config.yaml
num_hidden_layers: 13
hidden_size: 192
num_attention_heads: 3
num_key_value_heads: 1
head_dim: 64
intermediate_size: 448
vocab_size: 21409
hidden_act: "swiglu"
norm: "rmsnorm"
norm_place: "pre"
norm_eps: 1e-06
positions: "rope"
rope_theta: 100000.0
rope_fraction: 1.0
qk_norm: false
attn_scale: 0.125
bias: "none"
tie_word_embeddings: false
parallel_block: false
init: "orth"
init_std_qkv: 0.0494
init_std_o: 0.0
init_std_up: 0.0494
init_std_down: 0.0
optimizer: "muon_variant"
learning_rate: 0.00264
lr_mult_o: 4.0
lr_mult_down: 1.5
beta1: 0.95
lr_head: 0.00819
max_grad_norm: 1.0
warmup_steps: 200
schedule: "wsd"
decay_fraction: 0.783
decay_shape: "linear"
final_lr_fraction: 0.1
batch_tokens: 65536
max_seq_len: 1024
doc_mask: false
train_tokens: 265500000
max_steps: 4052
dataset: "wikipedia_en"
Each number is 500 + 40 x the weight over its row's rms, rounded and kept within 0 to 999. Layers, rows and columns count from 0. Numbers have three digits each. The size before them is the row's rms in percent of the matrix's.

# layer 7 MLP up, 448x192, rms 0.135, rows 214-313, columns 64-127
101:510489444514544452447579539542520543476453521543553440491512516496418498492529527494536560443480563542446521526549542484454577520447531534524527562468468485486471542491553502452477464550535501
106:516548528543494545493510527509557526481572535506446473573496459529443500612537550469482445528545480448482526441439511541528476488556452467518545474512518466536469441529587470515463526450496497
098:476513510501567567567447559522404507514468366519498478410536501502561507483511443560549597496554543548467469495522578549468520477486564471485583498449449549537493529518506466471468535508551534
098:467520507522490432552416567450517474436482484479608490505442514552490562486529464474496461448478523463424498489495493615574512538459493563506482414482467490500527486453406406522445494480498420
100:517489464519400534499508565581466501485449472499438500509457471520521511466523486554498524458522489559483530487523492547500473464552521475511441511445529471487506486518501484479480531506478493
104:552479479553494482464492504523481459550469517397435492502558481468507489572454486513447549576525531525520484566479487467469580463541471445566505462451477517546536457471452527528532438443470495
100:509478422517523487470488542471526517461446461506553465524492513559520485431535545503521525502515491505471529466531552499501412469527536560369419578477449440503465533500583481543527446602490478
100:517517504458439577453463451488550525442519526493514558485533497464482492549554500522471518526537442468411518450518489534522476517478548535528511501441502466472527476466487475562519552487558456
097:546492509567496503560545505494478481481489485499500491504505521555515547532484509560528476544470496463424594527517504438555526463491462553410464494488566448477441512508477443478514439473504475
100:467526595468512490563500430472458503522490493499586427445448479565456479505520507508516506494497440474538542488529491451479424506639459504491514524533520492486452517456491589457488490494531559
104:535530523536446466531529480476468497470522565579454589524433474541500450474505495505506580485555474457581588585484518519475497495523500486456489519435494461440513500414468540398472473529568458
105:476484444491537541494475469528549514528564536495508459493488489606425472465481536455410458519482483503478563482430564535480473502519469486524495447456509573487488543441541422494507481472549455
106:475450540485597513486513511468538486460473498541548515448536539545426524450407531566538436558510576500472548507497417445453509432554467515577482512495530506527473511486531519483501493570483487
111:536531505506529530472489514520476493526481557484415557530513474529492536562436521469565514494444492585486504557501482483461459482375564547532556471445488382480421475468544519538439527547515530
083:562487494491523499515489464457441466538515537493524486567562574486529629459509472504445502477462504536515528450554493431485496510411531529579549514535496545485516571514466492544455451507509459
103:505423559467450536457493481538535496478522534496616553417517479490480516425466495504440481433451384500504488515520512569491457492542465588499538556497502564574530525548447473488521527491450459
109:469489528486553550467542483507483506483515485522429467556455472469506508502475402534464531539529439492531507551577505494466483500332462487497559435433506472476451522469520470513506459512500476
100:560480516495550474561445537520524510469389474446505559557503494523465459592495523434611454520498460521429508582466482496533464528540582468551539500543553579486532513508525523577543441592501535
102:474499492425491445449586464514563497629508539477526437478402556475480505477489488494473453502529536433421438490483478479507537445519515467464492570513494482496489512493539454505504508517425496
086:508520460512489546499533521488443505509504493466520451511497523459420498517499491503465511541546554551550483452471491503491485508494490494450514428494494475461472475543435511403478542595421466
097:500582517507429465548390496554438543516520490534490581469441460491486484618459502514555495580490505531546511510467504551513542478490429474421450569500474519471502471503517451502483480495494507
091:471513486536440475559601474478511486461504481493486538515508474459506482533547545537480544533442495554554556532548510540508546483547507551485540522521444436478487500474470498504448445501559470
102:473559500464442511544480492467475502497472515487609495521501534537426510472546493572529424477527489410506541474560491468431472514529552536468463482480535512598466521503483473560507539533452479
104:483488484531538427510498460485512376565524489510517468510501576531488488503559490479439500531510555538513475512533453522544577546512491479536448444504530485481582514479534449468573456481504483
095:504459510456490497583538450495463538533417465458518463544511527568361529497512482426486499489546408504500477493489531480488461555478537511491492479523515449560525520548570476554516496451513517
095:387453499464554431491504458522472559516503405462518499502491545480494478580478461539440548582440536481468503470470506515503507488532541477474524539527523530495526470481483519479566587456493540
101:512538517472429509517458546464466516461587556524485501468473503467499496537506467497480482480460529469489437471493488495529516457508516483467453529533497520588513492509483517568512477453436504
098:498447544545540513501475509503555528517466478477506522526568531480537561477535509457478585499499536571495562472437429450419445516552471496513464466536450550572554483430497534455479467495472400
099:557490464431488499508525466429534505517519492502495514452501429447507472511534468525522485423526536523521458521482510539465493458453559477552521501504477567440498496517578561539422551550539507
111:464515550491542506504506560467366522450464455517469517473425478453475507472493435479432478461545523483479526553469564498524512584426492452489473572460503478484510548453500422475485498503531473
106:492533430547443460441432471476575512481468473448544545530560461506470517475462465554538513494514490476532553488441439536515490453508536478513508528451502463574564527512504517554440518550536505
092:525541489535527475463417514505568431474491494559543537474469414493496511447472532483482551479484503511497518503495507452495474549497528517577574506531513543521525448456473563556538483483497506
108:552576539454496491582487443499562449561471485524530534468494432419468532441540463490462377505597539447461556497527462593496506530510435492514506469472543478508515596452544477547465491557418492
098:432483512530490441449517516485551479435531534500455481466554576482473458433581572440626455523536541492455466511482499512525470539607489506510541530480447461494462556488535595479434548506493462
099:479493511447551511437576405539504556495532521532510453488462508566475472551431455503570448421534459540472494453423510531465491452452558524476501517483489539467510528438510516460529527489456527
104:475547612508489562517570546424514499546506539447492542478441427520483530462544482492485487515484460501490519521506454504561431467476492429489526490456440550446449563496427499536484453444530470
097:478545469524551475572462454474494422515485574397524492557440506501478515550506424496537528529550480508524484475578519450498456499462526527540447476493525486498511507477501562479417413501508506
095:518519515539524436497489476461497505474558464445506415477508487477536516538485506458437447566447539472453498452548503498490499460567439478478469471446564463517508576478504485442507602500545517
088:485495497524497530464521492541538485511558531495507490501511415485430540520502501414485458566508443497560498420492495528466548483488558517497491446480467439569560555569526430460560549523421483
097:503455488491480497493494508477562491482528548492434462543482472542546523484485541435513488493540515473591472450496448577482530499512416515448410538523405553552584567510429490490538446533489501
101:484499493523483543456546469510531562547417505505490491513477448483510505559488468550489562484498511509500589486549505619491499484432566467550511500551488485537505474497503519462462483535520551
097:399517514489440521601529528488464390476496470517559478506539515522546525531536517532509608483522457526462567445528475530474412480553466548459508509535506471542522497485488495548443478486441502
098:516458472392479493507477498518477539570518448467519526456512491523526535513440485546522501523580518512489516502498515516516463496502467398528466421464504474430480485487437495507532534507550482
107:463523528483490513502516492484508508481465570461561484487513526509461464474388563443437494551538491475492483553486468510431464386427520523521503534463526539521499525502468486494523511466553542
093:504392487496492484487449511518557386543547496564508450477472496490478504491555486523512403476477531501458600404574518492504544515482523557500561526484498476548531474470573483460463477515478452
110:513541505461544537496502573506477515450484469537478503504559580480528506447510527553492500545532500462491468425501594423532466549469458499491499427566446486472546507532512433517506476500508522
090:456552571529443510456512509501538511528529515465535534509492523531486520390505539555479476481578534463506490495485513425514516504532522465440479489529495529527474510472547489461586504541494423
100:531532511556553437475473497504525502446516573510661481573477497562449492496535450421549537459500389573509491456459513430496489495503548520503566532439513530520457576431564472507508542555470488
102:517518472448487493579473486539559468499463479496453520448499527466427532520553503478502562483435483497519432585533521477475488430548527537506523495543556576443514440483488479513509543555428524
099:504489532471478469463457535489557510499466516459552525444487505502465523522504380536483552501520507484514459485525464533450426544491453475555517507416460474508508495421533485544515423601520512
112:538519522522478595540487517521498532392532530502587516458519538554489456503446500465519521489487512517487458532588506463471527512491520488508469469500539546462520431468499418486466568459464429
101:505457461501509442509470428511559486532447485496488550452536511495533496385541461540555462495482579475469495493508468500442438496493504520436529496456512442552572509522525364532490515508384453
092:499558537494492483520515461493548494502550532462480484565434510457448538534508533587459523575461519533502499519568508402503451420500554425564516463506443534427556476525491539583465525476518553
091:483514496546493497501527535557553484460506452524505534454537535504520489500497515495504544453463512507476550515561568568444584421502463571418454540474542470509499521476441414487599486556462505
100:441468479542435516499481550524536480444423573380496462573461568491460478555490486531510520494492505540436448487443475536519462434536482454488517522482542485475454522492465421448506446561512511
094:504608505552466517536440551576510499555460556526463493494480464510472471478476534537551496518509520542474487562408460453462468457508467498449461476491501503460508453425417511519532489473550481
087:493494538519539457449427536488487445501495517527527513429496500404553566535504478511509466512601452519507481438491444498562446526510506478514471507503475485450556526544519564452532487540541570
098:453501499438471568477436505541503545502473491378476500475490544515538528506459483486486439492496520520543477509449513474553488475467418522515515569450510479463436426534466434486458478517450484
101:488466530509561500471532429526567521515483507468522526534559436496491418542442549466551518492521484515486415411494482525508549387475514506490469473480456489478466528552424617561488479530527435
099:483563507486450517530476431510471462548507548517473469506519499474473526472544535546562481488527519486468535533487423550475495515518498580535423460467563553494575529506428524469421554524520546
096:534471504548449550414525471493482529528515480487479513555466551475508483491486478546567504585550443569472509484489550441509541433530478483489494474523499427517452513569543531491461479526472525
095:473560527542456483578497522532512590484395529436535474548551511510475533490484514509518562473488470506463507470485511529520439512471483499512482516520477544536450497474493538506483442615413513
091:498514480458516575466503467482521453461548452567569478537503454466554494534504484538511416522467477523483408547469504497530519547473517491520541495484534477525499469521504539470493475589505471
101:498395470560514507526442536475544434503528487526476492549564531546425463472489460512530467448527481562498522474518516422498482559520552591496468540476482541544518438499545513436490438463491500
104:512500526379484555486485448522505507497507500397538547516449526543479503492540488464493599435456455534510462513581445539469539486494520502506500508539495504477571520530520515504523401476471522
115:457526440486497511456508434442468476513479457567550427572499448516514465470490583475535452483601569430464514526451500484526521514511559474510452500490546443528551509528437493492490451548486570
113:505443451498651556481578508482509523479501574513478502498512472501573511469428508540506497503462488549549425529508529502502600467483487514500544446482494473481505594583478480416557512513475523
104:526443518470542522542471478514545480450571519532503447495481508532521459462480493556525457593466471503540507546500520501517545495542439461454515520521510487552455503482521489536494455526588526
095:479497517551456512447511472516515453597498493519453539539417483521484485485533441546485493508463522424486466541523491480606475445494480434484431501479523480518515532436528536482501577452505525
103:531489557432505548534476505566577497480484534481523474529526471500433500512505457531604501547493517525507498511575498518570497531496476509463514561555517416430511514476462468519518477492429558
061:588482464457549487516475431485500530489531520508477435530442527447547520507511486507557559545522501550451530536514475474493538510437439438516481513472524563423530479515551545499462515511473499
108:532529608527526488545416504518496497483435447546562438502435466464461509464560459457511506450517496538503498501501420544452499533467545542470549486536475489451585463458546494430508459484586469
099:502564521521506492470464527442531512550430492488504430565511554493562498539450459459540471493470513513510477477536529481485452474421562491494532496564540526467468466481548512567575452449533507
100:548527470483451466471499476500555473559528526534557574510565537512447595560538512546522515496528527474473488461495556551505513506463430507422423488447471523532483446459483438507538526485426541
102:488608488498401508432418525476475477453513527476480591537521504493519528509536484508525584505425475490581517490513473566509554482424505554410476559472503528499502490490507529482516478504480483
104:438502525488463480445611565497492511437518497611454515517512475553454473514500504437500508568499516446545533521438498486481514521458498492543518397446524519551441523477541471514480532561504520
107:486582528478440488514528542533510477533438474546516541435505532544449525499506480547500482504453458497525581445471496421520502462589522474474539467433447557503446474500538429472485455531473458
101:512506480491463502491481462492502523524482480497462538448474506433483487477553553513450456454440456562488449491562471493451515435497505540495550465479432453406529532533462470488532536445527483
096:440529518498528499492553508538430521537516506505514477517416427486411585543456462529520573608511501503512500477528535458484455523471507522517542470467493513473529440536489490484469516399548500
105:468550503486453523452488487533605442454494450470563449479540527462479539432469518514502541545470484475503570471606474486486407474472466523438538493462529493488431484480476528509473476541458510
097:505452476524493574570546515526501456495533526539516477467530515498487482480507517543487498433550487476421469545522505504550538445467461493501528524441472522510452543454516479503546408439500523
102:561473519458498514548514524552545469397440494436617523480479498535461510524472522431444467452474470442448518474519530541545445506600545472544568511552521527517483445520544533608448436513509499
100:438518503508498475493457469542452469495544444497476421525422536557532530538512522497525531452511523558492481529491451508508462511544517503434385503450537527500597504594503519485472616536451457
104:560463528461552511507507589469503488541530400520561514502543562518487462504503448470503513455434512541496473483492473560514533580446513468517407486466518475478485523527465482490461531452561504
092:546521480515585464544464501566520596467504454521475485452504438470521478492524507554583593574451518508458511541522498470522575497592486516473449508530488510529486475547443457469479472456556533
097:553485574450393466487557605374510460536556496551425488437530525469516483438518448541539434496543566405501539514475492402450467477504391469539537548460540535475430503520515459487444466521457510
095:551496510567485511497538553446495501476532423515517512523497523464503511511440445409478452498469487509501572509517575442483546494539499434516520541482540534459441455495435535559494440496532533
097:499501455536530461540471557553572475440483456486560444556471469493519459560583493437430482521450558555475461559491469481431506573481478539484499487512478481493539575462562459497431461528406526
094:445537462494510523470444468507492568470492459499527484451500488519559477457455586569498560556479528533470497559549530497508528538495498462532523574550519482485516516603482479490506506532555478
096:540545495458464485510515494452500457533410557492546506561604534509492472472546447504465498554509513530469531529534507518458522494457477573440489478489469497455461501453529503467444449523507526
106:467501627495474515534528504543480482512495512511516540418538536429532476478465434515480475452525432567563500485408433471498470458493500499472499454505427493429444498512481540604499508520522485
098:439588540440515411454556519549552460510526518538472519543499469568574473496458508454509518553489454495478447499533408536482558482497471496472453504484541556522533515587489428484446436468454512
101:485505473501456455518479515500495558507457520518523493504534556470529573577543483502417510533488485457536469558547547480508446584499616478553544512552512567541497519438442497465416463532471574
100:513462474451518508473523429454451480491553533512589540528443509591473448571497520476519491446516455508483526547464540498512501455494481492496486570505564634550482411495512495501465509480478552
102:488511503516507429515575508582529538475434499574535517542473530498529492565453508485456455494523473477449508504509523534510509502449496552495542507529501458415499481493557428564515501527433514
097:504428533521457511495442510444496537535441545528491559544448524570475472538497437553446567476524500552413478390500471484446530544533448431508542437516535546524444563467496563513508485497520458
093:508516495513398613461501540515487576489486563517504506531516477525491541564531601466515486525558500492535513567477486507512525543502465496477442491565580514449473492459448474473503513496459591
098:452527486492517500518499466518463544415539480487484505501476480535542500491463490511484511521526557526509512540537520469427462485462525493445503584431469549443563571469479387502574571537518448
095:512527549519462495469473501501408494462512536497553523505522511540541536526473536524556507531488484442484531543500472484495520522507443459487446481530508495468486484480473512471477518554512497
105:535525501499479533515480539425493505511493405465497449504541502489510471483456487507505498558526516419507525520450573569482511485521465476494462533482497448526426532470464497532515503567570448